Weights of a small GPT-style language model, trained from scratch on English Wikipedia.
Size: 21 layers, width 96, 3 heads of 32 (1 for keys and values), MLP 256 SwiGLU, 2.27M parameters.
Training: 121M tokens, 7374 steps.
Each number is 128 + 24 x the weight over its row's rms, rounded and kept within 0 to 255. Layers, rows and columns count from 0. Numbers have three digits each. The size before them is the row's rms in percent of the matrix's.

# o: layer 4 attention output (transposed), 96x96, rms 0.0827, rows 28-31,59-63,91-95, columns 0-95
# v: layer 4 attention value, 32x96, rms 0.0724, rows 28-31, columns 0-95
# gate: layer 4 MLP gate, 256x96, rms 0.103, rows 0-39, columns 0-95
# up: layer 4 MLP up, 256x96, rms 0.0975, rows 0-39, columns 0-95
# down: layer 4 MLP down (transposed), 256x96, rms 0.0945, rows 0-39, columns 0-95
o59 092:166143152115107134109099092154117142126125140119182092093127158173117130130153152114145088111098127131120134176142130120142148124119124107104156127130142137132109098139113129108146163157144121125148080101116162123067115150099139193108173125147164149112117100150106143143078135145152144148
o91 087:089117147111125132143125154133106133133152102145159154194157130160105149096174124131119139159132064110119173151123135134122137161121112104135124166110136127168114156118102133115113143109096176092138151127095068092132101142134127099128118101137106096142129163138111153138125101157112118091
v28 093:134120096138114105069125141163169127152141133134062135118138085107110102122155127140089119160108099153163137132107125148136124126151100133132065185089156142134109116103094151102145111114130113125138123137118114141126126163117100120140136142145085149123136112148108105072096100152098125100
o28 103:113133134112105157124101127085095125143162140144141107136165127110194061106111142160138126152142112127162124127092160103128144142102125132118103132106123123095132135120140119103125108123135113117145165119099099080106131140098116105112117155117057156149189098160163135122120122102124109153
o60 090:135136151119100145120099117146119154168118188153151105085157123148135116169137146122179149144096145075077086146113151137091135153103168108136114123121152106152136127122122112126102146131156137129116114143104146130073136115137138122097156102088095149099161132092136138122101101129155161131
o92 093:049088126112117112125125117118140135139152150129152127122169129144082153115128150067145129085127071132142175158167133161128105158153132091128109162106140161111135110142130105129142137151111142091152133109084111111136137080123102104110120116101149130138095143141144151129167121117137135109
v29 087:088174111138134173124154108129127092125134143109112100141132133122165085092097095077130123106146137131114097153137131102131115104125182120097166127107115133130078113131121140156135141170125089128084131111083108158126092139097116149105100141088098144105136153098130156123147163099126131120
o29 099:100091128153109086109104152148098138172113147106134120124130165161142177108094109101135110111122147093090142113102140097107143122149097134149121104129100161173145128113088142111141087128139144122107165153107103144174145135138113126131157128152139124129107151104106197125121102087153107110
o61 095:080112107140135126155136094115105114146165148145085165091103143078127112115143115151119101145138132067115124091111120122126155091139107113146143132090138119163153166113168158138143074099099086124103152173109124144142151147121106098125114114098158117157163155142154138123114126106125121135
o93 088:167171099154116131167148128130173079132133171159130097078152153160159100132105100154133135137129136120091136095108107098065102132142113102167137109146170106099101147105121112129143104140113131147134121142157123111160160111127148154127139169111133161151143131133137125117147147115148127175
v30 084:096118144154138131157136128114093125120156165104134087148147072132097120104097111110151095134114103164124145131075070115139130114124100104159157098126128111133117102152120143173128127108077141158118150124147067177144088152150133173123111155116136139110132129126111142145125128137134124166
o30 091:116090139118149092132070129127075161114089181098152144148101145169160160113098087164150133093098094108099152093114139116088086131145113106102102116117124142143140125138116161121117108134121109107101122126103132145138108138151150146145158118154128138123123147150078162130132094102132124118
o62 088:103129147131127124155095143092137144126113126150122152156119118112114145101139097154115152162158157082117106122059162138096133148142094119107120160134154080128177167126127135134103159081119098153118162150114119143120121108111141090157108121120120116136147144133155097117146108098102183086
o94 087:164160093153116128185161127132147113096112152124136100070099147156139079136118170140100149125164107094120091083141107090091130130122154135130129114116155112113081130135133125134135101133136119094143128126128112136124154119071130138126174140092140138151105132147146099110142146116141179156
v31 100:128117161119089155120119116137141145137105122076109157141138103109166164108078060104137131148121121129107153174140159166119164152120151157087150102118104119113131092164089111161132097192114146128121107134115133147142119095124115130135144157113145108150117152158127099131113122110102156121
o31 096:091109117136109137099155145115143134134135145123107071119132106145129124145086095103134114082121118089133129137068139073112138143103135168147116134146119148152171138121083152110124082095108115127140124120086122121138107148090130117111151129160126157116113109123111162130072118069143120159
o63 107:091096133159161115169084127115129139117132165125134158109125135132114121120120126141095118136148145134116080118090158120115133147130098090078083167099158131133118158130091122167106074116127140118126137196110138145181131142102135097124107141102128127064121124123138115133113107103135156138
o95 094:136127096117104126156148159133121151108155137090135156136120102131170108130131132128160103139123130132137126172181131128065101156114137120149131122157092109120105127097195114102165130144104143145169130112118142114136145098114123154132113123151152157116091151172094161102098157108112086164
gate0 083:140089173147120162176148223120118097111111115099144100135101139115133095131105140157158159153162114144120124133153137126149143124137109085134146118146083109152124120113128119133153092082113134128163121109142142144125161135133083096130118136170121140161098147140095115114113118126159104143
up0 081:145155103137127124106121114131155163111133122123138148158144117187098146183149164188090127113142188139117125120125142144138091141149153173100131118112105136112147124158128167159100111152142166105152155142161154166142135132124128147176129139119121102144155099136107164106125094115110100131
down0 086:142154113118163125106151126128147136172153146113113124137172114182136155132140145085123139118105130123172111125138084161104126102140115150072136142107147152104148169136129166127116124125182136164108159161117174133098151154127163141123107121135120123113147062107123135090144117097109154139
gate1 098:107155130142131140150105145122109096142122136084121124100164105132124189129122126085132134135118143155124134124111140127164144138111133135165068104155164123131109091136100150090147147168118147140172186103099155127119133156107148176107151169116154096141139128131165136100089151149122101135
up1 097:084130110098142144108108105099147104128173157123100131107122116132140132157162120184159100070113125136144121144132177125109141092099118111146134090175123117116160153151117148113102093095166144151104145143135095147154130131191128104123128120134128142087157150149154111122136141119125176131
down1 102:163124131150144162114142150083142105110114107147144111132141105102149164114114153144141121108110091165124092176123146195109097105169136087125132097121114124122135144112151143123133141126137106154082140138154095121168125110163152094152173096078080141130143110153147140146145124138108147136
gate2 099:150123170152149147089108137116120136175141097108155134170092119128129115115105115113114108141074088103122115089145150120159117142145151097136144134144147080111099095096103162079135112143090130111166123131118136136124130164091139091097131122137154095112139148134079102087157136128113150123
up2 097:148173139151099109140123106169169131133130097100116178146132153136146162097094161168156133117143163120128157148164167159117120127095107109126129134127113149095140137122117166117109121114173103114096107139127078159102150082137125105127135177143175122132096106143143136128138154127143168134
down2 100:145153135073143107094138105134143102147116147155133152124108124114159149136136123164161162088131152131090119125112106095138136134102109149142102137080076155137126113133140132151089132134163089140133127087095054133144146130152112119115142109057114155115135085124134133127105146153121112130
gate3 095:137107111100173121154101164120138155116107158135152130090125144168105115140154128157107140175101123142156097165165125147134157106123154143158109106123112128145149101161142123164170160123105126138106185123109123098146132169175161142102159136132125106090134107110124158183121151126104130133
up3 094:129114167108098116114128161161117134104092119127119139146151105117146135120137098091081141103122154109137137134134167107128141133152115187072119085136164146097159131137119142066183152086143132092116113116143102110137119103118111130157094135132156133128107066120109133137133090120146107124
down3 096:157109133144115117112160108154145133130103115158108125103144163117123075098131114119165100130144174089133123101160156095154119116109110150143156116116134109143109139118079120133150106106167155125118085146142108107077132103115096128157084130102103154115137138121131133153116116065154071147
gate4 113:126110116138169129120117121137089143135169102184111139103150131109126114137118107165145153118126109093142069150127125137152106107118137084078100124132129157149091093102135164168159106109145097140086149119118160128167139130125132150128199171114148132107107136117130120128132136134147087150
up4 115:131103122130137145138137114134084172114135137138092105116092097138109164091176103159151175157084135105111114135130095110136148147138110136116115130110130116138120131121149179138128082140110172147122134079122111120146110125124081172133072158088140141100159149084135129156116114098116127125
down4 114:130145131146156122127129123127107119132118136151081148117117089138123122141149126094126105134083126099138113073132104142095143201097133099118136128156122165165129130112145154164123099114139157111141155104152113093140137134115120125090106149106158122106157157042098168123108124110142158120
gate5 071:138196095124133121155064115128134142157164137142160120097140114101182144075113085117140133130140110128166165139096098103148113156126095145087086143109121145126151136132186140170116147137112148143125172129120106113121102125119139159136108110131111141132133124139140141183110118136124144122
up5 073:122141135105135145127083174112100128120097154122159138150148149095124100153065111118127126100145125079139157119150116151129110138099114115109145143127125140131164136093111106071115148107109101165080145135143079152112120110101138106136119126115179182122108161113169105147120130097122120153
down5 075:138114127143122152126147123128104154129140069136115138128201145121140168131145128136170114118088111169135114109099127162093152118137146148122120114164156161147097120139107118155117103085137150171112103125142126096108165130122116133158087098110139118101127089127094076123159081110133101129
gate6 126:175120146101175144117115109152090120129147134110194109129092120099154123115096132144119148142109096166130136118129112134107094113115133128169113111083160152152106122113115168146132137157132119136129141161119101106118103129141122146086121134110108107138156112111102164145089059122188130120
up6 125:140140125133113129134118158108187123130115129119135154142150138141107154162124118127150130149116123117114127105171134107113138133130116130110097133178153165106119095143109190128170107092185155096087147188138149111122140107138173107099112156152173126100135164145144144096151125096132153133
down6 124:082145128153150149123132131141177145130155138133104121135155183111116180121090124144160115164106133172164166137153135130117079117116132133135115123144155120148125108133091139152151176091120120144077122144127113112105115127106166113104141136142169118089146152142117111123187176107132132129
gate7 091:162100104171162124144141169151150125122134121130120174162132128110132099097142124133098180147124119094086144156141111133143117103161151154120097108097101138173107124140165152145166174137118114158134156127140126103108124163147094151136123137139140117120123132150074116137169105120170095167
up7 088:108166150108131162197109157119117132121123134118111147121155145120177138099145165145090115134127179095134122125148134157112095162126113135149143140166170107128152118142137121120164128130164173103107160132064138148125120134120111126155153103161158106177123096107125165151154128134141119127
down7 089:115102130082117150129090157163107130124113175158089098099111165110153096128171125132123170099126183139119135108163083158143104093123140141137138179176100131148099107156127162117156148145143143120097117122095119108137110139135135136107138109146175134123109113151109161128098143124135115148
gate8 108:148180126113147144116134121165168114124123170128117110109067134137165137128127171151153073162101119150112113147124116164102107163099145119151111102121118129096097143170091101120127124114100170152101126165156117099158113092098143135109089146153111137144160114100129152109127126121138106111
up8 119:122128090075138108161144165119091115151140100124131130107128153174132104124100143128083130145158112085108116164128157100155136104139149129111155110122132149089102135115163145083103137148161139117076117107135118081135110100131094091074140157145165118117109094132129142105150103129141119109
down8 115:142148129096168100165132163136137106178150105154129129111155152102174108093119103097123143129127089118156120129129141093093140116142170125080181113129139156134123135106139126119086126111146106119113141105171118131097137136178131098128184154155162088160133088114124124131136145141138127110
gate9 121:114118141104105156170141145161118135108113146150106111125113193124143130124163148140150114161121132101111102101112095125071162146105129126123117147135143094162131105148154143104161139111159143134077162132154151131184149150194132113147142153164147145147139135155154144160127152126117144102
up9 124:122083106125160153094116123123110167156127101099163122155153123094132134133126116159111144095140138114144159112137148127157118102137140173104085126109118114106123132103102138101102176126124110115149129118126114113070136116105097140129104103104123083108111103111045117122162132105163125082
down9 120:124101135103162139146117156109143134158124126099102134155147130085059134092119101143139140103117135120155156132175145145141077092175112124150141086117153116090115156108127141154141133106147134143139105136098111139089100116140117138080096118091080139158142129139132139120100165101138145161
gate10 096:113154129120140099109137153111158134134093106163106172102149145116080110130123144169183110116143144136098157162145093132155138102127110120134110117085119135103109133132076129128146125129148122104148136063166151096141139132156147133131106133062098162163144147084111114137138149116131109117
up10 105:137126121165080078107096108136167106141179125120139115112123121114181096109142144112073128160104116137125132085154156120106074150117139099092155138173121099121138129129160106125104138104093078159113099126120139158095106133117124129090131159140137119120149134138147124120159152136111150153
down10 110:149128107133104109160103156124117128125168214107137091138112115145149130113140131098132162139067126146141129127138136119128125122106168090108149136109134090159105094158142143151096095113096153171081117139149102149118116152116152070120155119137132131123143116140126117103134153155153092146
gate11 104:111122177086124132107098128135155126124128141100125071101119155163142128113164151104148087115148174179114112154140129167107130131138106135135113110149104073103134100144142149103142101078179139123127127137121139132163133142123115141082141161132133121161149107124151072115141122101148091134
up11 098:134116123183131103150119082142126152099097141117116136133135087126184152125092104091117090155133141111091091132106128117158131088120123118124163154167099142113146130140124143130178107100104176123121131144132116154142102117098119121113175139133115185110132144127148148135130190114128162123
down11 103:136152091151136106122144129113158118115075097149146160129151117119109116126107120144109134154105096074125131114164133129163119143101155160136095137112123139142128114163163080140129157130140128132137098174115096115156142114124115124115153098168132143079121149163096136079182165156102148154
gate12 118:114168098093121139149122131168108101110098130119143141133155162152139122178135161112167149118129132106127173096119096075155128107138116118078109138123131120139111107126155085126190123115151099113112160100104116096128149170124146164124116169132123140117152115161130135122170125099164141155
up12 119:136151103116145179182115121141119130086116121157106139156123139109138119130171130164140107149127120097167154121105121102116142121188152135157097138146154141126134179136119112164154138096126136096122138143122112122157153132119062128128152144162131081111179144143108155081105113102131121141
down12 117:124083118121144121138140057128123081100126140117146123115131173148113150108196101138161138115131107135091180119114124131123111126113145117113150133133096146104087127176119123105168149146124113129113151108117129103107094123153148137144112106130182095127126118083134099075098125098138145119
gate13 051:126091148099124114145109132158108134108109117116135114113116174071148136126146190114122149141132179156133150124130134148121119116151081104126132065141101112116140121160101141115132097107170127100100144102106109119140159169125135122112052102121149122111132099127094126135116113155163098139
up13 054:076100151083148100143079137141165127124138119120132180097176153113135130111162127166116111133135131135105097132138122126102114142143141131107099124100126107140133125170098095099133124105122115133123148113109139131137123136108132130165086101111144083129158117144063120122100099108095108196
down13 052:145094110134115147141126135131120153118102175119124094115125143177137133157156142131114148094070159150079152161089104104124119145131129124142150082126153149126136116092124148159137103131117112142149110127154140144114128166121169107184087136114132119134099113129144147146095061157155091122
gate14 091:129150137089114127124151163122089136079157100109084105133141147082127117096135124113149102105122172101156120130130144164113113137129172050145144151119115105145130104111128119121134115093101109124098096140092097092138147167142104100114150162116138171102118145103153125159126123135142133098
up14 089:065110120129158078158128104138134128131148112173093163121141159170118108162175104129107134105097124121134131132104078131099136148136125109147137143168103125128156122172149083096155119153144126144103144107136116156183126128124136093151146132090103103126172099128126121146147120158136148118
down14 092:146112137173133115130130075154151081129113181130144115133127097165115181117134192112109142134155115175109121103099108124158160159139112190099110138138111144128126158117118119143111114145120157146123157121132177133153140145077136125112096119142144114091125117109110120123173119153139133139
gate15 135:132134139141094132124142119130155124148106130102084132138121140109123142175163120135074139110101086116139122153148110118112110155148144092106173148129136117164088089064064114108133091119144135142113149153112160135084169120131136126117126105120138140117150126099087113173148127121120158088
up15 133:101099162126162101116155115152074137106154127091160151102123074131135140141114128102119089094131173111158109109124155158118107158095134132115150128094170100102142119152141125140202114111083122157128104116110169120122134106146111134112087116128155107105129148100122112119121148133140101153
down15 128:122139140113117158155153099098122105103192171132139111133150089145121170111128142115154120158146110125124097116109145148139148141115161089152139116131140149112139124157116163148136111109109104163159130129143149105108093067102130122159092096137126125099083140092119121148126129155179071139
gate16 100:176137090113127137080149145120102072104136113168124105155136127103116091138141109105154098135127142093158139096116131126147137138097138149135098166093146075149201118121132136109139109125094105146144134142130102107179145153126130155162076113126129148120125136163109132107106155119144115134
up16 091:122081123108103163141156145152102133152111117122129180164152167107103118111128111144099150171158095132104099149097149153130083130123165087111120131135142106156107112168170118122105149146111118100126173103145144186079163103141136094129144135110118105135145131117115147103136135156115136120
down16 099:104124132163101161116144103112120118112099125150130100153135134135075136145130109117090117160158098139134117142106091149126167160081146128120107139144124101095139110140151139124120139166115182117134151139138122105113107152119152075133108142104178111152173117156162121059134129111088158131
gate17 095:109133092102104131128103162088151125153117145111120092095121145121137132131139106157090099138110094116089121107179084161115155173132152152172131164166143122154136131165138135138108110100155149169089145163144124147148156116105138125125078134103116151113144140134103087155168122143116123111
up17 103:112105165157105135119079091117101095144094127110137181127119122105136147125097162165140131125138163114140137148081104177104141129126151147111103118101115128103105143163143093137133132150137138094109110150144152115089093153138143100182162131143121106147086106145146138090084138115143110156
down17 097:122149144138127121119172122156152140138138158106074164156115077150102154096156146101122110138145164094169097127136135121126128106124117088109118105101115077105156127114106110138111123090124123113133126156117135098160089155088113140138170139134095111130145100077094145118114118143138125186
gate18 080:121148113109149137118134136117105106165127143152136104130114126120166159110158151183123135126136110171117139174150136123146109122108101103106138139166095105187141120175127104133153141155143108132136138172115129096163096134140185110156136129122174094153163140134088147151142117132150098174
up18 076:155121134101083114138088118153157145120131107152114188117132113134141138170135094101156157121116127096115098121129114149116086180155101127136123132112129122134120116152133163128104146129129149084104116155128124110157149086112062122146152122177163163110123127137141156147094171109109170126
down18 091:124112120135120123173104146154153134107147106134151112091089207093119120129133076099126120121124145144142097119158117158152108183119100130131105135118119100134114084127154117105096087132134144086114153148164176121160133111093121116098108132161113139098126152123105094129142135090113144114
gate19 153:175102176152149158112149182141133148182129127098071137133132124153112103102087143143136148149122123152113096130133164128133118092097108144147154104092094140146120114145141100156128095121140147125119153082100138096100097153128114066131145148160117125112134107129115136121111102146158102131
up19 170:113123119115104104157151089098151121095123148128172141132146135104154141157152078101107149111133113137146138140144097086143159170107121146090088162117164126160167143099154152102128168121146109144110120150134109147143157097140099165117126078111191120146157119131149137134132161117140141121
down19 129:132085150162127128139126111097174140109089186120145126130150115112148148150129106149139088134131102121155169149148124082120110148120162123123161145099137070112148108133139153110129193131147123130151134130101106143156131128107107123093134109153146105115158142113157151179151179145146112100
gate20 124:177135093096158135151168118120184137113141113126120096119140124155171140115139083124143126163106131114154127135120088108134104124110108120117150134114119118177160110159149137116096128147157134116114173106116146171160116124150141118118167124168155116135151122142150140180125104116186121078
up20 126:115114123078127136136163118132151093114116160104117165134109132163140087094089105119143178124156155141142100167112101101117178160081123127100149125110117142107102187116087152139121090134147136123104120158134110103143115102157116144121121150160147150108158125119128159154121113163124167146
down20 119:108128084128083129116149095131111152119120102104152128105124156153142108132079090109153140147106137137132137150071150123136116149082116116089134131159148101124121131167144148091110097108125140172106141174165111159106099105146133144140207141116151110120154144131138142125135129164130125091
gate21 104:131129086123165141167135166132099145116158110126137157097134147131142104170129164172091105132135135146159103080154107143103131158101082129138143098114143103131148150158106158150162090121154139094085143120137110101154108149156154161101116126141170146136143132123095159162146109096133121117
up21 104:143136130134123097097160154158137100145121076101136092175106092121067133140084133116143136119119157140171156120133163140118096127135174143147111113159149168145121106131163129081126141133112131147130140141157161126100155116113084096156130137122101147186115105109127114100116131132145114165
down21 104:112138115141106132162152125120152086154155081119141128113105119110075108116090123148152127079159176064182089127147147158120147163137142109137119108115164141148128129100121128125145133106160103133149103122097149142159155126111112110117143128128125127198150095146139139121112137110135170128
gate22 127:138111143103139118093119131152085113112103124128078150145156166101097110126144126107165111136129152096158093160078112113101124153164105158093136092106079147124112130126133109139120115127179164122104147136097112103144090106146136114157182176097132125144152115109149130145118131108145155143
up22 117:123133105113149148170108169104159108101144135113124107157121160118131059154138126094153115141143124119137169157131154125154110135138159131169104161149156108086099109097120132104115169106137118120171084128103129139123130156154125098157133109128082134132101191090141125101114109103132117125
down22 119:148147119138171149118159122087142125082118171117140148120108136079097157112133149124100143129161148130161146173146124157118148127132138129141148157097133112117144104100106093086082137144160116128114158089064132146111126124166126169139122125109140114132137120115143105064107160139121127165
gate23 099:109108139100153130090123140140119133127108141109152127080100140130117149096132089140144072140152134126152120095126121137149160143122161136141129141051154132101132160107143138113106135136058152120143167133144116129140125074102118130161149117131126128169136159179107102094154087140119107136
up23 094:142201168105099152187106121110143117123181111180081137112114146149115130108147114158123165142112123124117098144121135111116124160143112141116118174145096146160088133123107121132128129126118102126101102155086135102133119139161126142133173151151125124113104148104152139109116127111118096074
down23 097:119149167099116161155128144136128145131170124158114132113109111139088111101132084123119125156113078133159136165124124115137076124156127105158159129083146131179153140140129209134105158120135124096126085116119121130074122112116114148150142138148110153106153121160121121150126166134139119095
gate24 102:150129074118098166133160155118141102116150119137118126107153101132149170128126112100185130108162088151101134115132116123129120129079130166162115124128152148149146078165148167125123126160128152138180135080113129117119110138126106167141109105149113123169114151150150101133122090085128099133
up24 097:153162089151104132086150134094134087126138108149118133106113074160154110095141142133124125141131131116133139114060140139126104140157161145147151146140123089147118108065091183149132123118132088152109151163118102141136137153110125137131118120143086135131076104086152140131139141131160128110
down24 101:097140147134157137130176123123129104126111107166124112147108140150118137118107096120140158133077107188101180136184145129094149140137178149146139090129125119128134147125130131094112119151119136143163123079173110133133105127123175128120155088167137183144141109112113120136132107143161128157
gate25 075:165117096117170113122109169130102129127125130106121125137155091129175167153122104144075117139147106147125138123076182088123153141120139143112123136101114087146110138136094148087143133166115128141124165170141131148157113154104161146166170098124116122114104133149101171147149122105117146150
up25 070:111126137126116162153159111189129117090130135154128122107094135161129092139147096135156135131098153118123132138113089135167143134077147135104133097088137105132134060110133148178120112101135132107169137132146121120123131137112092165097174104098146171161109119130113116163100139116106096119
down25 076:102111144109145137162129150168126126124086090161152117154113171137125128114120096126124158143111124126152122162130148094166150151094145159161135107099136087116117098119123155163106117132171137175146094167097100100103156150146133137114135096123139132157126123186074119121108135132168144109
gate26 116:139092181160107109151128129131142117124140158144126102087126111166160132129114094139119124113109148134149137139183127103145148123152086159143103108074103137158142148111140124174107090125147162125076168140120138104075123104112134122127108097122150088139144144150127111104088141124138107173
up26 121:144130096114157107131132121122143105142131121119138119146107124099119171124163124117157188166142128136136123153129150119103082132151135153124139169173132181094104130163115160149124114148130085150136081100130136140153101178147129154112148099192148129092096098122125129125168114137111107102
down26 118:180116131081157147134094160179123142166111099136121155162111098105080151119165139123140122164194113081120136116149131131156109185085125152146117095152130142115162098134139132115143109138131125125144126123113138090176123132142142125125118126148141127105142104145112140120143097184128134128
gate27 115:154124168110160145131126132154094124187109156103149103172130113093155141132130125126109121153111087125122095159179146102117095155137075089165141144106130125142083109190091165117109143117127088140132178110129109139122096144102093122136119134146145106138133111125131135111154138132107137125
up27 117:082139146124149163128115093129069123154167146128141126115088177110116124079154145148145082177114139089149126147122151127156158119139169125135145130119147096142138118089161120148135119085152154066129133163135129118131157106115095119120155163136118153126104108151123085115112118135138145122
down27 119:087146145112166142137159157140115098137121090141123119113136152116136138129119129150126124115092116102136123181143160132148157138111147143126060121132137119129148135078163113137114094133125135104152124166138113128124118143156128127131183165081156161197115119164080104152118173148140121125
gate28 102:106161113141100150131151134130115142131125164123169121145135177141139136134098130147112131111105113155146139162107127091142151140117097130152112142179122145108134101139084149120142146148131158181142160151155145109122147138171093150176152141114173144128154123188168104091145092144156146149
up28 096:104180108079167122136094092146102156160178144160105159140110097111118137121137101137150133135101137094164114112167105099129154108125103150144139129148098101128116146089119130099156112124158086157120150126110123166132160156118097121094109122129153082148127081121131108098112141146102122140
down28 096:124101145138106142149167167102113114087081157116148121121128136112097131115140141174095116126148109138109135176115127145105133085096103092147107134078144145110159138128095137124143149149110136123140071077138109086132099133159151150160102148123123169117138148145116109180131110097122157125
gate29 117:169200128109143100119142167153148134118121164141121074132129154077121136106122164094160142173125178139125137136107149170129095092131142133101143135136170144117110082145126154152110141099151099129110167092160131152110113096154119126126139128152135140130158116095144145127143129143123100123
up29 120:156126142131134113127103122108096109139087100107148162122164122132127128095117120109109148087122113135140140093104165128142124171096103159119117138159157176121145157144121140135128172169082167185163150131122104140138124129137137159177125150076124159143176126126143134145142149162106109152
down29 116:148134132171100113130115101106115111110100154139127116096121119117129119170166067113135169127114131138148184110112135143104138132097109148126137122175133147157108118169114165135125142150102170141122161158136117084092129144110106117140079130097114138156130120100134134142194164159147126155
gate30 080:120098114113153144132174137086091106152168122129117137136143175096136120112115104162133154169140119137152106108091102105145137142112127130170143128095128115167175147110103134076140120097099144084150129123114128110116153107141123121161133100118120145136112149169086148190178115112136122123
up30 085:093117199105111149125166138123122125136123144095151112139099119102154094130106124105149123117119176135106176120131126125122091122099094124100165154163145103158095117152147135153169127125144119163146095139117105160115147119127154149107133144162138128135154141142122105143077138136074143070
down30 085:142164191165115085130135115114107162103096121127118126097060132115140095106128106110153143144123154129092167193145141103091134125129141126105112069124080114096110137107115098123114091127114112132153159101130126151108106114132121121135151140139143102091141095123167130123104125139132110127
gate31 145:116174133096153176171125118114158135135104133150130146145135147136166165105110119134140123133169098137144155127102119091116115117136123123142115136087134126141135077139109083108107085179153151107109126169114117104155080120121107081149137097098101115170150119127109116165119124145089096121
up31 137:130149149097153118098123100137105086102088122144121149162075119168135119161107126102060160108119133120152125147140130102077139143179122113104121150107140110127123127112111116151186103108117101093110108149116143115111116124168112169134119109144096114149135104165107134144131133176104135125
down31 129:122145140105157130119154110106126132107143147119103134146090109140119116131146119123043127140135142144153113127154152155134148127164118126070142134119124109146140136118140155103169136138115134077120178087142151162121149134161168165134124118169124120120108145124130146162052120145103168153
gate32 095:129134156119140138096092129184140097159117133098081114144141103146136125128143110094144144156116135137154108131102159142113109135149115091109143153111128130124123083129121082169137159146087144143120106128116113071125108131129129123113115087180138088180112134161102125113075133124177141133
up32 090:133145128073107111095143143120145120106133131162126078118131084082125187110079084102144128104146150121144158164108120107189120143113106144099126147114161116138114108117152059143105162111120115118121160132102148108123150125110126082129120113137131124141110144112162145144128132150105149154
down32 092:136090145121141120154123155149141147130149116125105101119111110124106156097134093140146130130141104174140193166146134058144134125147140143117129128124140147132131122143160095159132152123160129087159156101141125138180165097108080132120110100112140086149106113117099150097159123171125086120
gate33 035:112163101143168113149086175137170126113116129107125107129123090140129082136119102158121107138106141125131125151146176148130120134169157131111081112080118112104162157128152155124132143106122128157102130145117096108125130077114145118054130149114133134108156113149077084149136140118134122106
up33 033:139129102149172103133133155136105065135119148117142102129122110104136137084133186152051152098112143113126127072092108155137155104165128101128135115155121105145106142103103166098146149104112139110158119125107104128080134125132104124111103098120160143120138129165129142110087117144115136140
down33 027:138139113155118118138112164124110081152103067140132134100105110083113134116145142136125116161128138106169124075115113091130102070085128089081098150167138144124139099155151129135143128106136124115132124139145143117124112085166107124149117131121185163160134132132141102148098156138091113119
gate34 088:163136151145156116129160087149096108086131137071134138102128151107127099148127109121176143139120155114171159163143135118071113129100133118101112103105103120141123101078074165123137147151156119124129131147150140097118133100130137071134169132128100104148125117165121110126117094117138127165
up34 086:112118107182154132137115106119139180125127124127163159136114168113149159120113115154171127131117180099123114141162114118123115077147076140122112157153138111135111118122116115106120112128130129120148116095134156155120114137125154131086140182119117127111152192136134150072140151112123179170
down34 098:138138139134157116120140125140145153106118070142160120114077162151102127089116129128138144158137123182117065102105111152108112095149109130157082154170135147122127162098120117107107131107106129141127156147112117130111070114103172133120143107090147169105128114150129104129124142118125163172
gate35 123:120113101099184150121108111133136112149136138103113100132145141121140097126096138109124110158101107143137129161135139145154111158158153099155120153085160157152097100156140135144126170124123153136129130121150141098158090092127121130131134088111081149164143125182126143168157056096146138126
up35 121:093094123132156124101093113156100121142119121120125127118121119106135175097142120122142113161110155075108088125111166096084117133116139127151135142102139116120137121108096155154190109140110118124137114151126116176093099127141136161173115140155165145119208119100112167104138130119117150124
down35 119:123099132142162131126111107119146096148151098076136127116080123105177159099127109120088149132075108140111108133144087127092110087119130148126074135106128127115128131135074119116131148130113120147184122139146159150080096157157141141121174149170144128138163127147148136132126153148116150126
gate36 085:133154165136109085118161103135125123145103136129133077126155149087173125125185136113126112124113140112154109088111133146127146151116110145094160116087132108188123107095146101124179156123135139096103165176143119131148148157163141132169105142143118138172133127153126135129130142127163141096
up36 084:139167132191153143164145122157113096108152140099109139104157118155135098099155191153149112142127107112112125134147090117123110096120144117127106124091165160129140107144144101119117117130119150054133147139104153174127099131124110122138169130140124106131117131125121107115065082128153136125
down36 083:161143151152169141089128130131147123081124106113097099145097125107193116092164093143123110164140112178138134087134113096134131127102165117133157153108111134148121146147105120087150144146114138106160113093159091101146105122153124123059140123134163102115128105133157125133096124140139129133
gate37 096:076161170128172121109135118157149128132135171180156113108172151100144143104146105182099163133140125099118122145106142124160139145133128129135122150125142143142132105119122143166143153104157113137104135111112083116155082114138128100138062122158101153146079110092141120153111142109119130130
up37 101:159140108162111136153113132079114142140125148113105160103104100119141147171139164104137087126105137140144141155142154157093126119125131133165141129171102112093131091144127118081130160153093164149077160129113150109123146138117131148091142132114147113079132133143169136090085097122145152165
down37 103:157102123162122110130145140138123140132116082108112133143135056144159120118164110131123140147098102104117123130127147128150146125070097143133131115090121127148136133104107101122132080112128138137137150138115098083141120214158131120114097110081173106155100125125125147115099128102181129135
gate38 077:122117128125136121177146099135084109143113148106084170136135153137126079140181123109175129129106125134146076131113139092172157143157156097155112120112094142149104148133104117148175121127130082150087134128105129101103118160105122118118126180140108126112155150121098115114166153122124102138
up38 073:149139109081123150177123117123121145043161103125105132114127134145110156129193097128108131144105115128098125110107137139121195125151150148134102111111135150120115179130135139109162119142130110140138086145130138104114123144092152162155154110122092139128145149134100115131115108068136105134
down38 075:162088134161110075185103101108099112105136130123099128120150154112134143126157119104108106109164145162093102138118102124167147131164142130149107148147116139151126117153142108154158113135179130127106145165133143152114158111142167167097088123128124104147137128061137144077127133117133113123
gate39 105:103136095126180088172122140156131106157116113118139122123111128129108141118107110115144151163118124097138101065112108126148210139104138106180120105141122146141111113116120101108138121127124150132125137084102165069127152119100103143154130137140153097135123173126101155155150142142155105113
up39 103:117137142124148085131102164134145143116131084109137130132150126131116130101116094132147081091120133114150156140120110123157159142128144156113075125143125164109074110174116128129170158127103091135147136110093131126115120091084133142135070155136196100128120123107153115150104167132117092132
down39 105:119127136166123091183131140157131149101082126121107155109141157120137111089147133128145139176110141124120159141136149121143141162095102139104121146128133147104117135139120138122112096141119115110170093057112134157100129144108121125132098133163148083175141099093155137112100128091105072148